config.yaml
hidden_size: 384
hidden_act: "gelu"
norm_eps: 1e-05
qk_norm: true
beta2: 0.99
lr_head: 0.00496
Each number is 128 + 32 x the weight over its row's rms, rounded and kept within 0 to 255. Layers, rows and columns count from 0. Numbers have three digits each. The size before them is the row's rms in percent of the matrix's.

# layer 4 MLP up, 1536x384, rms 0.0521, rows 729-835, columns 192-255
092:123142138138175140126142141125150132150084119128151065133079137128096168126157104092116119102169143146170106113181090078209178110103117129099210125149195150158151149166109158096115114126114137
098:189125101169189119151174098143155133079099122128137111079126137151127151139209136114133101137161113107089135139143113103085122146163152191114161147107121137134082071133153135083123153117117150
097:132137148086131119134205126136155136133158177065141158096154137157163117129162119167165133139142121136104076118112118155147143094088137111143237028156102160164115120167111113140149169142103156
100:157152111125125144111128139150123098152110108076104119121168094160154139073104138083080109154146091174094115147129136173175104124165115091176178149115067080158069126079159156090144115123107168
101:117161156134086150141073152095104099077112162156165133061117139173108143074127145048156128096119105102158168077104085110120207080128109076126105157135142122153141108141090141009169129123109143
099:162123114139126126107141098103035154132161172153135094104084119147125091146141162119100149133093163151076088165190034053068125099171154168121131183162108135114118113116123096121152103143187134
101:159117188117095134131169038129125127174146141216116061136115100107140063162093117162134115079202108149162129112116116149109121120197116070196155133085102157178148099145094095114127090083128144
106:157136094157148220170130141148080084138190159149152116190073112183132042145173104101118165101196172090116150121178103157126159125159182178167114100059144099125088103129122146063078168103162080
098:160119159153141168128110133126161171155160068112140136185100157081138091108128153083110082128143166152115152090112075159144124096143134128100083153074148111139140094103138069157079130087083119
098:095135126054179182172175137070125147176118128129115130149209123090132063095103079099109112074124157124153089146126063094168128153174104171150109152127116145152131157119185132121119148124185120
099:168144117081104096121208118161199085141106141124127112153107115159161140113132144136155093102165128133110156102125132103134123177044122165104163135127193111130122102131176105119070095133102161
095:136183128186177100161185118163075127118125176122061125125172115151122132145156054108127148152115117088093126159108094132155152130100152149128078067130085096113093094158156063081120123116127124
094:120147133162136114152177115104148135078139108124094124117137142173136164097156098124098126137143109174147107147096154120180196097094176161120147187118105102104104109143188158127137131077177128
092:114087142097125122141154118116156076096115099104109158155132097096155124110085065116019129192119159139154066142144096131170121106121113077086228146187130131093148094121188183143119096132142105
099:064124123070084140082116157091153100118177081101073134111083075185128082066065131120114156179181182131114146094118120082129100136111164166100121172125200135143113087127116105089140166141113134
086:122112125116166100158134115132147137129097145143081123189128100105124167169177130115120101129070140145193114142143086097147118162132087171150148152162133083122084092153180090147132152113146140
099:127167101089109175140115162120146128110146151114109110122076112160187111164152118125149097152155146154140124149128122103222137114066161070141125107087186146080171128116119106092097108144173129
104:129128115090065120122155110161092186113152047152091140092122128123110088116111122101152166134069161129196129130098128085131103087134172164158141162126076128152122115097122150142147098130157165
097:129099172121097122131164163182130120157128115123159066149159173115111158117088163126149095129104155165069132124141126113151173092136185109105151138188125157123100091133129168126086075140114153
095:139149178139151115119172179164147223087155096119110064145193128169205167094125065184129176085130142103118117068134115151133142147073111135166165114144110069161106102173100135101156069148147176
100:137140074145127116148098112134112116079124141148032113140108075069120087089143107092133089140157141087045085087113120080130075142122110154152075129185105171147164110111114106087113213111127164
095:145092160107199125138185110121125174151123132084100079141153121146125106127152141100091123126160111143108105115119068095141104085145103103140156117057074149181149128162073100149073169173177158
102:107130150125116150161107129109084143103152122103127132138139125121135047169075103146130164153104139108152130153164121168123155142101095150171125097161147076127123086155150138137122188183139145
100:142065159151140139135113162131111099130143125129079115180099103148141128137122125114123119123118146137153029111110133131115170120038165114183115137144165142149152127048122119102058170139138107
093:138135174113106099177145162108100176135130110033110147126105128133112096150130134153134163126132106111086090094095132207121139180076105098175131133130151147122106085143140118139137095161108170
103:129156130128126142161139148127114076147133115115173106100153096144138152085129058050070111136109131116141052099138129117123119139146156118210114162084080116179089103117185147155117115155088146
094:196137143127142157113159075154164116165206143175146118107198125138154133129127075133077094136140140133173101157147143101131106101085104145053114034126131106145140110115101097135154110070124143
109:139098114138100148116097176076179174158166107139115089085081140170118131094158139120126093162107207155133072134099108128164115146111159113124129128128169157121081037076132111150101177072151119
097:106124179131156139117107111130108101184129130143112120110129121102129066050102091149135092126183104143149110100094116075160081068081159130101159136116145125137117119161109182141066092113122143
100:132135144172142172069176098159137087151140082136169117141146189149183169125102143097109130087113080179133110163125097138092096152117105124114142166136139110184156085117148159118081096097144122
096:109183086145134131147130122103160186107048167139113138163111131187125148122159154114172131159060159091095141078086152172112167100101131185134128096112138127195123080147132135075110165086139090
104:116104136112192074172165121154111132132167154140122115149147114136179141131150038144170137115100154075128147105110047150131082102117177071145095122106168099141128124112178148124123158120088125
109:111064143125112093142116060059100138159160111119125080094135148154136148123108129153160078189104120144088095102131127081190174101124184121116113149114121154142108112065128065146129106158123121
095:135119104130114129177178077141151131113091138164151092145141157142117110133197092128112119114151126094083126125103152169160082092159153177110135162134132137153101123106121152123148126141137129
099:116130107100139130112147115093092103152157091136057077070152099216167150137111141160154133149134166146115145052124139073107124122103141115096115166188162106120128131124100114145184150091101180
101:179119140109207208112153104170108099121145127113107122097150112114165159105165095108099182092237079190115171155122119103115155080147127085129154168128048111151119144141073183099141154124089141
098:129136125123123123198117159174202158162118142091061070197131062147135099120139097138085163126167133159239136124125107124098127124111136187085161126162174141121081098130122146155096146136128109
090:104117075121111135174162132187137157147089132092121079170187118191152083111192089119070136145127210096149183133114052131091149142162173093124166129097134127116153125096125125109161159068099137
099:119132176134141098162148153111078155063143069116136097185094112151155146125190111098183130132152117147119127140166118155168159092113150107094129112158125121096126085105134184137113114123079127
096:140106190161116087135136096115112117122113144160126155129120144134115078144149098083160112074135133125126082202111133193158113090089193136127177112149107080167175089162104160171140094127127093
107:091132155073086120169111115105188196113131162131112125113121058103144148095081125095097183143145201156126087101108117185151094149089135113103106168090104103154141131131158117120103140180122167
100:201131138162110125137151079185105152138147113166119089151068147100118106048102085112137196160149159147077181109151120119111161110120158079175130107078138075072068112192126106086112146183169118
109:162147129106107126140128117136097141136122180122163076139168144077139137137160131145172187141174136134164133105107063092157127101060145180101127082155118149121050104116090170080059142075135166
105:219131132132136163165140108168111118163156119178100096169157131114188128101176102059093107111115068218127131170148134119140131104180112171150173174117068109174127120053092063143101142128114151
101:124205129120087180146133135122127109151173142138098129168107071103132121165133077096120103158118103130138132191160140134072124111095108144130094161149119090145199124134150122076112104138146113
098:124122101139094118214124116124075108122136154079134107108114135132173182126181096071136164131112108131163113105186125138125146155100129092100178110131148116155123099149113097097120096090179134
104:152093076089147100126159108143154151180161153143109103130174149180164122078123076140140116108174138178175090147135100128139103152064140144114055116096162057138140119080130153146081147122170130
102:150087102147131134138126164099189081158126120164109148128116121152143095123168155106089075139137133135144075141100087133150118119087161186129101181123157149149033103075075132129150131152117173
104:131147099131121137148145141078179162149145112148108114194095135151102102137122183119098171143204075160116175109122074158130139137106101163108098098066090069117112097091121145142170125151146124
104:135141077147214121183139103121159129117179128104099124105030116187165084143155110129095167105217139136148105124157080127176206133130141166181138102154093158089110131091123125145128165082129160
090:096112119155109139124122095130131154066148176154077096122106122170154102131152089131128067191168162089165141127127135104137171115167100183132099129064148134144105141090092176147164166191095089
089:120134197113137171138129153146099115140084063117150160105169148164138138136079105122161074121077105135075107115128108196105132172095110149198171138183169131148084072132167064089155126091109121
101:075145157176173120153111148157119110136128107100121058165129131125155104086089101092107155093133096224130115103123090168164078105134146123127143149144091114132104127088147226131079153136108133
105:147155146103162142113162142164168174136114119094171114212141164198134156139132085083082102132184114184088166133107088148139090084128126110142249143140138125151138112069117147132096140104203145
095:173069091173073124077172191155155120142074133097066118189091119110100136135157100074087095077113129117129117147171076028099134139142102138142101183137180119129141125140061166125103060108105125
093:194123078068136199130104145119151118142167154114156099191122172142156105128169135119139174168169145150146083104117122118117142102159103133087157136095109116156120180109102135141132064121143123
093:169132121145098141152153124127151188146152141137122128056124158133153131168142097136100144134150148074104122151174116089162108130154159143063134094119138083136186119126081134070168076040120167
105:177131159143128141184136136210183102168191119100140071173070075160148182099131117076127163103097183152124096143137090140111169114122131191125117154162143072114114136115085092138073160126147169
099:159109088079100147117188154069185156085098143177126112176146095107144065083113115109098120128131179117087109089140073085113123170131107155136148142122062135122134112119170081090147153149139118
097:096191138068073106126142063143162123085112130119093038120134173153139145111100052137105095057147179107167116123071110070167138112136137182080092111132137144156091141105072143126202131121067150
098:128121128158146145143156083147173098114106114145145144144083154105175146165137220097137102109176159189149116082153113160098167128141160089126140137134141110142126124112112141049123138140119126
096:129163190102087150140117128149162147201142086131139100146152132153107110159168101124086104133151068197121098113117130193157150103163134128117171138114112113158152110163123144179127142127143156
097:183118144090141108134160140137102113133131102122138132199124092137137053120126116163139116152062165132067129157117124177163146056150178135154126176156094179158118112060175127090041106143125085
088:172176171112105100197160117107097141154161104093102091107171095145139151110119154157154159094091143146107178077161057175172182104138183070107128110168167061124088125166169157149161078161145154
107:145160086098145131119138090115124143135112129104158100140147164147120025121160163108140110094128125136088120147139126155162143120117096177124119178110107108160115115083153089079132142138143125
106:166139216080151155136146088122079145091126119134113118119089104134155075147101126086137154132123163120135149082080106116180155143205154187138139105125087097081140125149152120097094157104175054
100:143147116136103108141122144118096087068164175145126108075110113089157162130135120075151187106125061076117125161139101144171133126097108106114122137150192076104131114149107130111148112097094174
103:141137118101183176166165125148140142082103094083104121110201104115108079089145089119121145148195139106076071145179121147103115127101128156168100153102107120113115092075125144134129110029171121
102:150153181082178132172127158104133087199074126143141105123133148111160071086139114139162102174146161123140078164148122154129140104126156044151198202140133141091090106093144116158133150143127117
095:119051114139132116100145125098076170135128093091102115104131107129163070165147166118102124139111128108139124089099132112122108157139101098104160135156188085081138097103167138136101076131108135
105:115181114131148158187112142150133149131147151182181092163104079115167078146094077086127125118123048131135128150153091131091169169165120090086092146109121137172176150122146139106135130100112159
097:194077074174091132174189121098123159191095143086112147135160135151130096120084152133139147105147153143102042115139105152112123088106148115106175097098108166177117122157162085135204089080151171
096:151195081136175130188181092129146224103146122118136105120086084193160131099090096168180147149151143106146109146109145082119188153076184177108100089112111113163126108156118050160109129109155144
103:148105117090134152118177085127074122182103102111153101128131142178160063124093173149106108109150122125125156118111106124163109115093104119102113156125187118105091142096076140106087154072141146
094:166098115130101113072201151112093111145100113084108089106121110132132082082160114119118130095160125120073104128129160157116124105206201111143161139186129161134057087074152134158134120188096126
092:142187146105144102194120179148159151148131144076066057169147112122197131147063108104157164118111165141158106139127066080147126085152121118041149109195092107121158075143194092153120117075142129
093:177121136119125120099136110115168151139083142120133062197114131110130127155132127120111137169103145167094174107082048091190104124120114185067112148104147111174095112082143038188150103116122159
102:144122081128086094136167132115094137145130113130120103153141100077112116096105063118101113142105128144127092157163126123158093161124110147158111165175148154155086089129121095126172137099178163
109:125159104156110130127168093166135162109127151085126135147176116158120113122226117131138091165121100171115183144135090076113127179155151098086135092119128085194103100109154087089162168108109128
097:158133119111144113200181140118078096146129157054150123078159122094180172112109148104109139147142103205085158105094124074130090128078135049180120134135158123156153121110086127117120107139104132
096:126198073129143138128145127089121150091198132109120047175083108192145119149151080149071142144132163197142096174133131066108149084114134147170127163096126134096140122145200113109051112124161170
092:116103108139149101176193129095130086164099131117065090162164130135124057129152095101081112074158096141186152096206110112142072178153148088139129127099142091165076113147157197114096113103066190
097:103180155092181077144161153148123179183160148096038124173175115122151090095100128139192064140136104155157100101167119100144166100101120121152153202151143077173154135133138142133102142173109161
099:147169197147095164117122108122068146137121140107148127151118153138177137093122154160104142177102197153057157125125082124117147119138129107143122100117141142166084135134148110169151136113158167
106:133104099162140120129117108181106082178119074157119134109144174145146132120126092085159111180152146082186129143145050101067240188081119141156113133142087086129144071155073149132168129093130187
101:118140122160176136137207108134126126124171146135176141161136136102141094169189092119132115119099102144160161101184122137106123074101190070135158118132136126166134075139138133123067108114162103
101:127087167109076089132165135133158121189167144146147127127106087132115094105116134102094178075112139125125144095141138097136115129160135186140153062147161072117173099169205171148148091179210165
109:093119116116144176156145136186167130106172115131141104139120112140161164089133117070140132055171197160118117141147038142115129108100127169118153130096079103107102132111114107152079189084152148
097:182166133121113127128095120135145094144135121170147134161152075107154124180157141099115132148154113156142111171168123205136121108102105192152110105118115121127110071166125098126136112107104119
102:114115111138047080148127110145140138111089130122089132146105078118153106176164129130090069109101124119147133140080124097087133140129178139118097140199156094137122088139130169145158109138105101
096:144166131064146068138119161131117133087126141099088171188107132120118171110112121111149149148139116117143136117141081138177147128085095105085143185136120140080146116146159094081098101113102200
102:121143082086137077121136102116114125110205137097119114109122062119143140130108106146151130116073125155140174141120140167165170160137174150133108142101094091166103098139157130148120138119126101
096:111076206121133061171138163139158144165108122020079153119170143141126149154142145124128177142127179130109138096089079076129149115190179118119211101148124147085159095140120083145119087112138087
099:112107147104096146095154113155123181160099131137104157159125108104210080097213083056102174138133155107181130144087105159180172160133122164103151150116110108137055124112114104140124165152169127
107:099084135064115195116112160124107146160081090141142098142170157106099082101172110076081118117131185096112093085140120085111143082135087114164126133162134161135138177088075131128115142159127127
101:159133145152190188150129117175166117104129074132103077182107107191147124118159160117110147159166112177143172092165131142092143169160140134121123135082137151169120070124131069101148106141112127
104:140137101089153133139118125112106205131223146209131105158107081124135149097139105135119171078159162196146141156136076139155180141120162118092089168070116072112157112104071147145075108120102160
095:134123107116151057127167085139088092134176099124127081156157177215126065146129147125074175151177140191110171136153115154158123138134126166160053104113164113214126098097155114168089173146207250
101:128146090108095120154149114133120166140102158111108146075087148121153121126131174178153221114133149186141168106104107129165149115175192134093143142116133099138134125135103175131120117139185134
098:126115161136135191177162121111094109171147082091151043132130126195157097157151155095152160167105155124138165113113136108197227158173165109116101143138162125138122103114125132137126181100158150
097:091143103132201144136200109095101128138121062170054099088129174126121102138122131122112156170105116143115160117108146087139119168099154162074089180131145082128155122142145139099083143133132094
096:098145158172158155197154151178122120149192120096158128168121184195118142157088122137168140169147191117147117130114117132105141118059159164140128144117115075124087068088136060141105150124106132
097:182161089130165157119153114168111132124118077122123091117138149132146093124097137128162160156133095189150112163198089112123172139107145129133106162146093152174083106103103159108080092167151144
093:121079154102132128122152092100139101090130154121149124113142125071157098137147109084103064064142089149097153180155148131188092143141143125107149176123080162159112091156083188155108150055128178
108:119152117122140097135143165060150118096145091108112109133137050089134106133126107093081212129112154151200145121084062173093196199130115140140132080081119128101106111161128106115126157118112120
103:134163113142126152131109091099050137136121179122124108140119168157104073086124144149183157171117133121097132132133132155133142100160185144111168113085209110109105098105104075146157067143091126
098:114144102071144129139125094140102166121116151142094115146127130161131087123179171143081110095159164108099086143126130122138170172124111127174114115143138143068116122125154120128141116127156138
# layer 4 MLP down (transposed), 1536x384, rms 0.0478, rows 729-835, columns 192-255
091:104125169138123113108164096108104138112092114131148074123168146080159141134146173140132164157110128061103154219092103111145143118090136128151100110139040167145114091138155106182108120096163141
097:111171143090149114116157127138144133124073072115107110123183119156179134106109105112098096129136121130107071103156097158149163104109117078135208120136143133174163222111103089108161174177132117
089:123148111129133173131076113123079101061079162122110089162117077149082120103140131047126128079162089080134172166145146062091143145128088120127035205170114107103118211099122133137162096138164146
098:123134147100101099120137122143077107099141144142079098112080079157082070150113215083159136098144150108160092114067116062092142157147137126119154117195177142108116150135157187118124129125182119
099:126168125108100084161118119202115147142128111156121146211129069086087115160162118168138112128129156135132119075157123111107073137130096153054146037103106130144139074126118160186083078121108110
100:084135117204121156133092158122224148111115076178134147144155095128099154070081179116147048167118121074199149164141135170135070150113144153080149058116110091114150109139184132129098068075096117
102:213136131139127149128138134085154135174120126082158181136181120124144151083107160168139115090129190153056129156131166116100104152115162119119137062110109100104177097084076076165077139168136088
109:143127134163124087182093142129128165081161133144098136120148090106158091139170122141130122146141161091072119123150162109131088148190147090167083154100099132125130073103127117083090155127105170
100:083151145136110112144150100135165085147140111098110104121096131162148104139121091146149093115101114191174162177148117167134104093101091130191116156122086172059113054133156121156138116091143148
098:110129109150072163086159151131171141092128102127104093133106152132111141106187092081138175108138114100186140115144092187102085127120103101175180100079119142173146092130145146128069159040092105
103:157127098131066087122139114090174141147134140123171199111129102118103052177150108128114114123138136091153161188137154146150112190075123144121144136125140120126139100090120080107149145151140132
093:152185128153139108136160114147159084155180187145145111028161163168095164154125108087171145187092160088138129183116161115147098170135150160152161088153204187046180152112071092125121175128090099
098:132182112143204117120150145123111128179158090121141095160106096177107126126096125137137140169124123199137104142092102125131167101149197134125119060167113144199144117063141106153110165067137086
091:102089132133121140079117217135116149184205151136119144124147134135095124078141103135095106120177144105122164073162083122162120084140128129108195089145070125173148099146087074116103162147160089
098:092140129134153046146143064144136190131148173178100134134142114178116195230084107118064122135078143108168122145083100168106082087141122147154101141109129099123115147113136105129190152112143126
092:127116095106054141094139119149152160070130130147160117098119160147222099106142098106111139106161120120140159102155103076166094141130118140147136101078171140182130145101130134090163121094158132
099:063132080140119076148156163144139082172143118140135146087104148149110105081038113127122133159082059119152149049167140186133162104109122102032141118130140111136135166140133124126166127102158158
105:148138066138137165096153126128124131092150099142159130113169174119095135154133062138112107117109065148224131141090167104126155059148163106127103125139118100170096106105121061126105179087092091
096:113117151076170101141116117083181111104140114138056117104136100119115155174128090115163173082122138066171126076071175133114113086092118167106157102142111076131154054111168124187128082214150106
105:142201122159110148101140084130162207089101140133160173078112162168116178101134098121132078010117111128084177095120169107144130149096146139176110144129111110152091053165180124128104126127160157
093:133113120095091116159129115158128090098100124111125128145128199122159173143097218094081157124080135105128124207098170181156166117111052106147119140139124074084146184067109156111116116145174141
098:138187106130115161117107136150154128130095123136142158127130080106129133147139190098113153098159107141125118073165107126083128150154078045103132157159168119128102123096164123129110124106152149
108:119133104121138149092143118163122138104116202158140110137104190187100141142129125181175143167181093106146112100187160183085083148133115133126110131113121087170128090119134162136114127196119102
098:151111116138123054119134130118169149159167119128113143135125176138114118144146194153140112107143095033167175109117097109198131080160131161135140134101110109142142168112132083069154146123164147
094:135089181142118115133136107136132129135114162155073073135067141149127167093136139217177165155078114150117143112159125165084157078125146131124125044117134072110126131186140131105113152134066105
097:117125140124171146121077105133140092161137166144094083068147125121117115126130107147141196104128119144076135070127104141136164099088100125139119182089186118128142131092161113086133148109115109
089:137141108137118111150096143085073114066110140121111116141111129117120135180159114114143095106136086113083179076123079116141175141134084104125102162145143121160117052124138102143099148135118171
106:124070124147172095213109122136131097110153087132117182119106077111086133146111135093151149120082186128156142089140127167127128126173114137159120125156078112099158077183092121161122131121155140
094:152181086118121121140124148078130128112133157079176122120076127145114166164094165138158138113056121065156180197179138136169154082110100142150151129125135148127129121147116105059180155182121149
103:101096116143094035176154120070105110147102088117092085160140184137106116173095142139136155216137138165106174142121124153159130149145152129140113082152078134119155072130097126106132104144096093
092:140136141081085048157100128143135088123112139200203118078129153141176177135132093133148105139133178145176095127182151126110140098103131190178074122151172098116104038118189169133143156129096166
095:179141151076146114093053146221165129145178127122115134118114077139131142099137178114118085106108133124115118109121174068101111131148108134098165112180135197139101148102089076163190053088146102
104:177106118109119105161135142097168092114122184093116129063106162188158104135126165118145093119113113151111128134121058088132147029130114099104136147113114148120085156111119086105172125094131104
096:087095145130137118073141122136117109159138070083119076176096069149107080126135165096161131121165144216098118096081128143109155151081132126135129126118147118103163202114133150162100171095095146
092:173088072151160138143117136046154105142082182078152171132097169134119081089179064151163135141117125074088124145160233074101150125127131160179128199110104163115134153075091119118087143142100128
103:118101164110108112164131159122100157114145140151158160129126143137144191154129185181088102083119126105168087145142116138123034100078121078106165158114138048179102147116096136157146126101160141
108:166179138110095133089133069087071172123112099121138158096055190107120125100144114118169145080165122102042115200136137087131101155087150148067083137142171075146103069124145079085148110110138104
092:197107157153154116164106104124160158164158096137111167115136179134136165090117094086117057141086118075086162169137179069081104172126127132148075185154141087133106078163089117114135126176137111
095:125110106177110157154092121137118114142115130112136142205125114079115105158118108136039078125102135096134129175143137187128112119113085077129125099116108125096155046101184139058112150179114123
100:185133118085113120126111134123144141162171132103135132163129116139145143108169168092122151154150056137057068144137117127197148073123108113166165111123083137150129085140131088110132178055152143
096:074097125094110147110125123144151119091145162131125110145086085096165047104113133146157197148156083171136167091067091106113156117147096148089127139126089130066117172141121155096134129142123103
112:108134116163190149164168132141127119160112159068170120105162190156213122172109136110124061107165123185151136102060154141165196116165074107120151077138098143137143137126084088103101129144159137
104:098170108109121115124102139078145152154114160127095095107149151162184147178126104096195161098121177113147087119162140111125107158095118051130123174164124167089146075155148146084068141123110089
109:082152156148074110065140152049154108102155155110137165113108187218097160128116132123132159119149166105119096140124140107127148132076153125125101154137168139102130137172129157174137185140153071
094:114083114085129067105136174112063067043119078144059137153118130138102182138129214091171148160128111113079093110176130111110117086152138147123185148157098106137174182118103093089078145050087155
102:083162124136158103166133097125145069119095114115205094112104176155168167122095112160106098094189107113137186128168153093119134143100118161138104093098157126140151080162154109073128127113127144
096:078166075128097103143136060123112201090136111175164143124117086126117118105181177124167108138111112065080128096143176170110163164109110071148129180161121112104165226175167068120125088169170125
098:111089099138070123106140127169142107173090170169100103079159162143040149114153122137132097119138165082169066084123084130110214092138097116165154124156177165128063089141138155144125120091146091
109:151146124141147131068037125076160113111137147094098146097086149129152114109133156107123173138116143157135176192096178068111154141149089074116119050090151136153093097146111114093155097073147168
114:140117123129195097186116192177161100087115172123171153126098135128114071093107150117085127168119083113099152042057135089117133133153147089159147125174092163105096145086122086099138138187116131
094:110181073101156087114107075154122116148131072085123140163114135136140086087118091117145174093113082160091213117151089161141116188138125107100141130136128155142129071116095123033097123115093149
096:162124084137137137148121057143066109157154167135132119104148117139129144114089108127105053123117181166125120140086112144089133189137106176135158117069129129201153115120118138137154195186144143
113:120116112099145115086160118099100161114119137128048145081108113096142105178112157114122100146171148126108086132134133136159137162185114174142126146104150047175124101084135092145098133129058125
104:118150143163108158141053162148072085100175134162078103106124058087120155176154122093120139127118085099139137168138158161122144161137081136161082127103137075117124082150109179117114136148174150
090:144129120099140141187084122137081125088149138127143116148103121077168187173178168127143108161037231143117123138133137140121154103128163103099167111113157172107173115108116058109080143093096122
087:098086108151090153111104082123145209119088145138168139138131136109126123147087097079152102147120135094098176066086174169107160159084147142172089122192170073139142164126097189142129160158120123
098:085101106149193147185056063123108064159127122086147115188096133151127139145151136076173149149132110153152162139082150177139175130149159131191135156088097112150132080127111136102109220084153124
100:088125160120160110082101119069094155137117130128102126138130181154088105169158099097150167145125123166137169164085212122095146064149136090044086172172128128130134172172157171121120075108108156
094:121075105094130120138157130113156027168132141159111093135081171143115073135099145126127112136160113138142169174117113129160113139153154104131087112104102129137174118118108092083164115144121185
097:134082125135148128156082167136094100121109094114163166188121116115114087116116187091120135116098112136114175184094131158112121107092141181141124089172133105098165101104182132132099072122165120
094:142093168130092118129095180150079162098152103148160109085143125137098089126100077117089142166053109074141123233139150096101116165092120142155085134130115100138121132142109108164107118128110130
104:147117141115105050115135151082128129095145105164105119130073145094140165129127157119143128210076118108098129147086058081145122139105184143141095152088191136107147136099190114132134131151203133
091:081099106163070114118086112144166174071171169120102143158158139167090128091176136118159114151135110149123101154148147082157103202112126178119072048167094139147116068116151146137130179158165117
095:151148139098106119143071114181128137169166085155140176168089115117156094078138102108102086164172085134121110080069152111111131117115137180110111150123147163114133166103083160090150153155097112
103:155125143182172081132200108142174045050118146124138181124106141175133127132153093152092100156149160123138146134156168105085121131138136120144116144141151117154133082168062119093119139137120111
105:119078118153136132102129100149134104125118067106140132168092094137158132153146183098131151158138113120071101111154172143138081152192107118153154121145138135115164118161108128125149086194117142
098:165124097159146122082138069138093162067098115107124133124141098098140157119135152201101140032120124111062177061103093069153139102134079168093092154129188110202168143129124108165063072146160072
107:110143133094158164131154114136074188135205130111152159079106141160170107139125091146119132101120119107076173133139162127160168120146151090131125134119095123151192145066146118127130078096132164
104:124166163137105180115166169068126170101136143164136070071140171104081195117121159104147123088110145099144145133080164094147142106072032171160108089077098179145127123130186129141085130111136123
099:121146128128138124162063138157109153142098117082108066118121152115148116073172159093180119104122141131157100104139123186153147130182154076213101110149096137230074097124125092125128129125111107
098:130171079211100108114164139086084106108133110125095162198149105109064225140183157102103110130138173129121144114104143135096116176100033102109120117130127131159116156127102113176107196114126128
099:196157127131137180145187118149153120164200097073177092177130087116133182129123152124127050100146152103153216081101141100140150145160179087082126145092193067143090103126067148114186194149106097
099:125197081176126205109140144129121109168126155153107098119116166056102116099114129095116089155156180183113137127126146184112138089141159146099168106101118139141094105071079169129094166132168079
104:156090161202118071130115096178114118115158168083120138191105191169094105138123110167131125112103144120142144174128104087144140174118172154100112159123097136125113148149123066086139106095194136
092:124104145101152129179094127110159138156173110197122130126140128120136152160126152165167112149123130125186106174111107091128146112076079145087147082175100082110178165175136134103072117120139086
098:164125107148131136132133109128090154103133131187116087129116086081148162097133066162103116145127122071134136211179086127101072156082108163099099129138121047165085060138111095082146131111160128
087:158131111145087151190108115107114085110149095102107113143154126074121111159134135151124102155108179119139072157100127165132124155164177136106114058151169131094127094144167122173059081171095061
100:089053130086055144161098129132146110099193138127081113110107105177156083103145130084155097116138096113182126117094099116110160133167110125114137172205134158103181130150116105167150150177115106
120:192074068180129086135136123178099101137101148102108129092158111148213137107168123158121119167114120157114163155149143090135096142105092161134105105155195174150173095120215105117125122130098133
091:128109142138187198131082121173111111132089094104094142198130102120102145179149155130169139128165133118126108122091150107070122155104120141092130120145180107085074190118114162180097159128110149
094:119159132152141097180168102152128173064118115104133139106137081023099133166207108131121107105106133107155138154159080131143147128183078134170126186121128116125115079109202120143115160128110157
098:180176152132120158110137048144079134136160182123150098120126123125125118086137085149121068152142125120096119128119130174122136164134156090140126134129142124181074067048180092135129151108148139
096:139124113110125083120073071135118143115188138124136096168132123138108167156103105176069083082108147119120100106165151119110103152117129097085123134162180100094153107143136141138133073168088131
096:157121044095176116143144094140152118098139115127117149138168162177128115059135123076083100127194102129176110104111191096134166130149112117140154165111110066130136148140146140121101104153100103
108:098147156132154141114136106149114134150176096147167125156126105112143185148102126158154154138122068148092130144157167198109124106091179144149094135149082107128116136124107137146100121149154104
104:159110131039142136129137121101094110077094186127147090137119145098096172136145186105081108143131095124121171129129050147141100106176091062139148167103125172122129136161156127170181141132089116
101:138097102161164109121140125196136084099160111197139119127051087202152126173184174127164100135169144175123146122057113137135196117100101113110133132154107138113104116069144136140098126121067180
116:108102125157080170129132079127147136088124100102067147152107100123152176066164134095137106097116153160087127104144092166107136122166122130114113136091092144119064204117134102112123175090114139
098:071112118089106124199069131120150137136118141141095176125123142097113170107074146132153152120167151126138135144132166111140206085140117204102126124115128118140163119115105145102108132187080180
117:157132157142210182122123157112133114150154154112202148117104189092148128108131124134104175202121103077126152102150163131137147095151128095145154189120105127101080144137067123114123098151096142
090:131123057163102116118135119128114099086083084138105152079114108137120118115173131109137163101114096137129094160166153169108099058085138133157117150131107139178098153120119096137128174158117168
103:159179123134107111078122151115063069078134146135127117101161123119105102143134093159157127116077098109115138201134110125082111093127110150139102042146105159098171073078120155157136156165118158
091:090168155133103142186089065080136099136177157191143148120123164110115137152103137160120079090158061128156063112132164077167096155092102082136111131143125112147112079183159163167135072152153154
106:135138099160086085151110171103123147133152111160148138132100150116072123156158115159141133090139139058128067162148089090058121133122160161079152144151078121191178095145137125080122166131114093
115:167118183124115181121083182094143125114086171091131128142139161077116118143134132122095089130095086078078169169129109135163141133095093070082131125143120121084136131193110150100163081110122156
091:109141131122117164112135140095157122121173118107098152174109103109117124169133106134127129138178136132129136119139119127121091146137098133150166086129075116112140000143150107089110142134086164
108:158078149179139135105145109123186115121112206119112103105154057168089099136127138147152154198130079217120151194114081088126131102153125112132132141152154112192151148145144184221134087108093141
091:126115095124065163134117181102106171180122097162093123150144113126112117158138112064147151081146142085099100134165082119102136159103186125133099128127172153157145104118133152108125175172149135
095:170108146075144116128101126104160138177112183157096183021071116176181092151119115116198137121094131127111120113141195070117122052133120065122120133147120184196123132118137144110177089148153122
098:178054138136182164137154129110142093115149188141140095108160136138104140106088101132079047116184169096128100122103159105131124150164105125088121127127161099127132125154089097142056125094140125
100:112139103097157137118134181148083085114137080080184140140142110109105027104113136113099123145138180142143173111091073127136145190119093109155133137075099095112158078169109113194124175093101169
100:062134162124150094117115119108140147105150173097146168113192102072111136096164121104078073128157113081130186103201103167062163163113146110089179137167187120144137006142133085151158178155175092
100:170084119172145079112103106094111130120150065125051138119147137087110161121136191139162060104049189160114140198128103149132101199096208122112072106112136158105188023131128142124101137131164144
104:142110158142123135107132099151132180102111121132118118145127109081182168115117124085199165158075124129073175102175197171133164130166128152172135123190138133125115044078065136142123166117086111
102:099123140174167095181106142104114105140179196167112131147144130062166124099136186124128121137132103081144113091097101132148139150111103117074168114109151153171098151155102114132148105125183147
101:047099176101111154072084129149114100136208198164085138086157152161170190092118102083123098046080181104154125193102160136120155148166098131088143163187133103116126148134116215171110113134110084
093:128135149124109163132153165121097122130107126093166169157090130133183153085194151130082141065104131101110139068052117181169127155122099112091163149156105174100091145114153122101145132089080118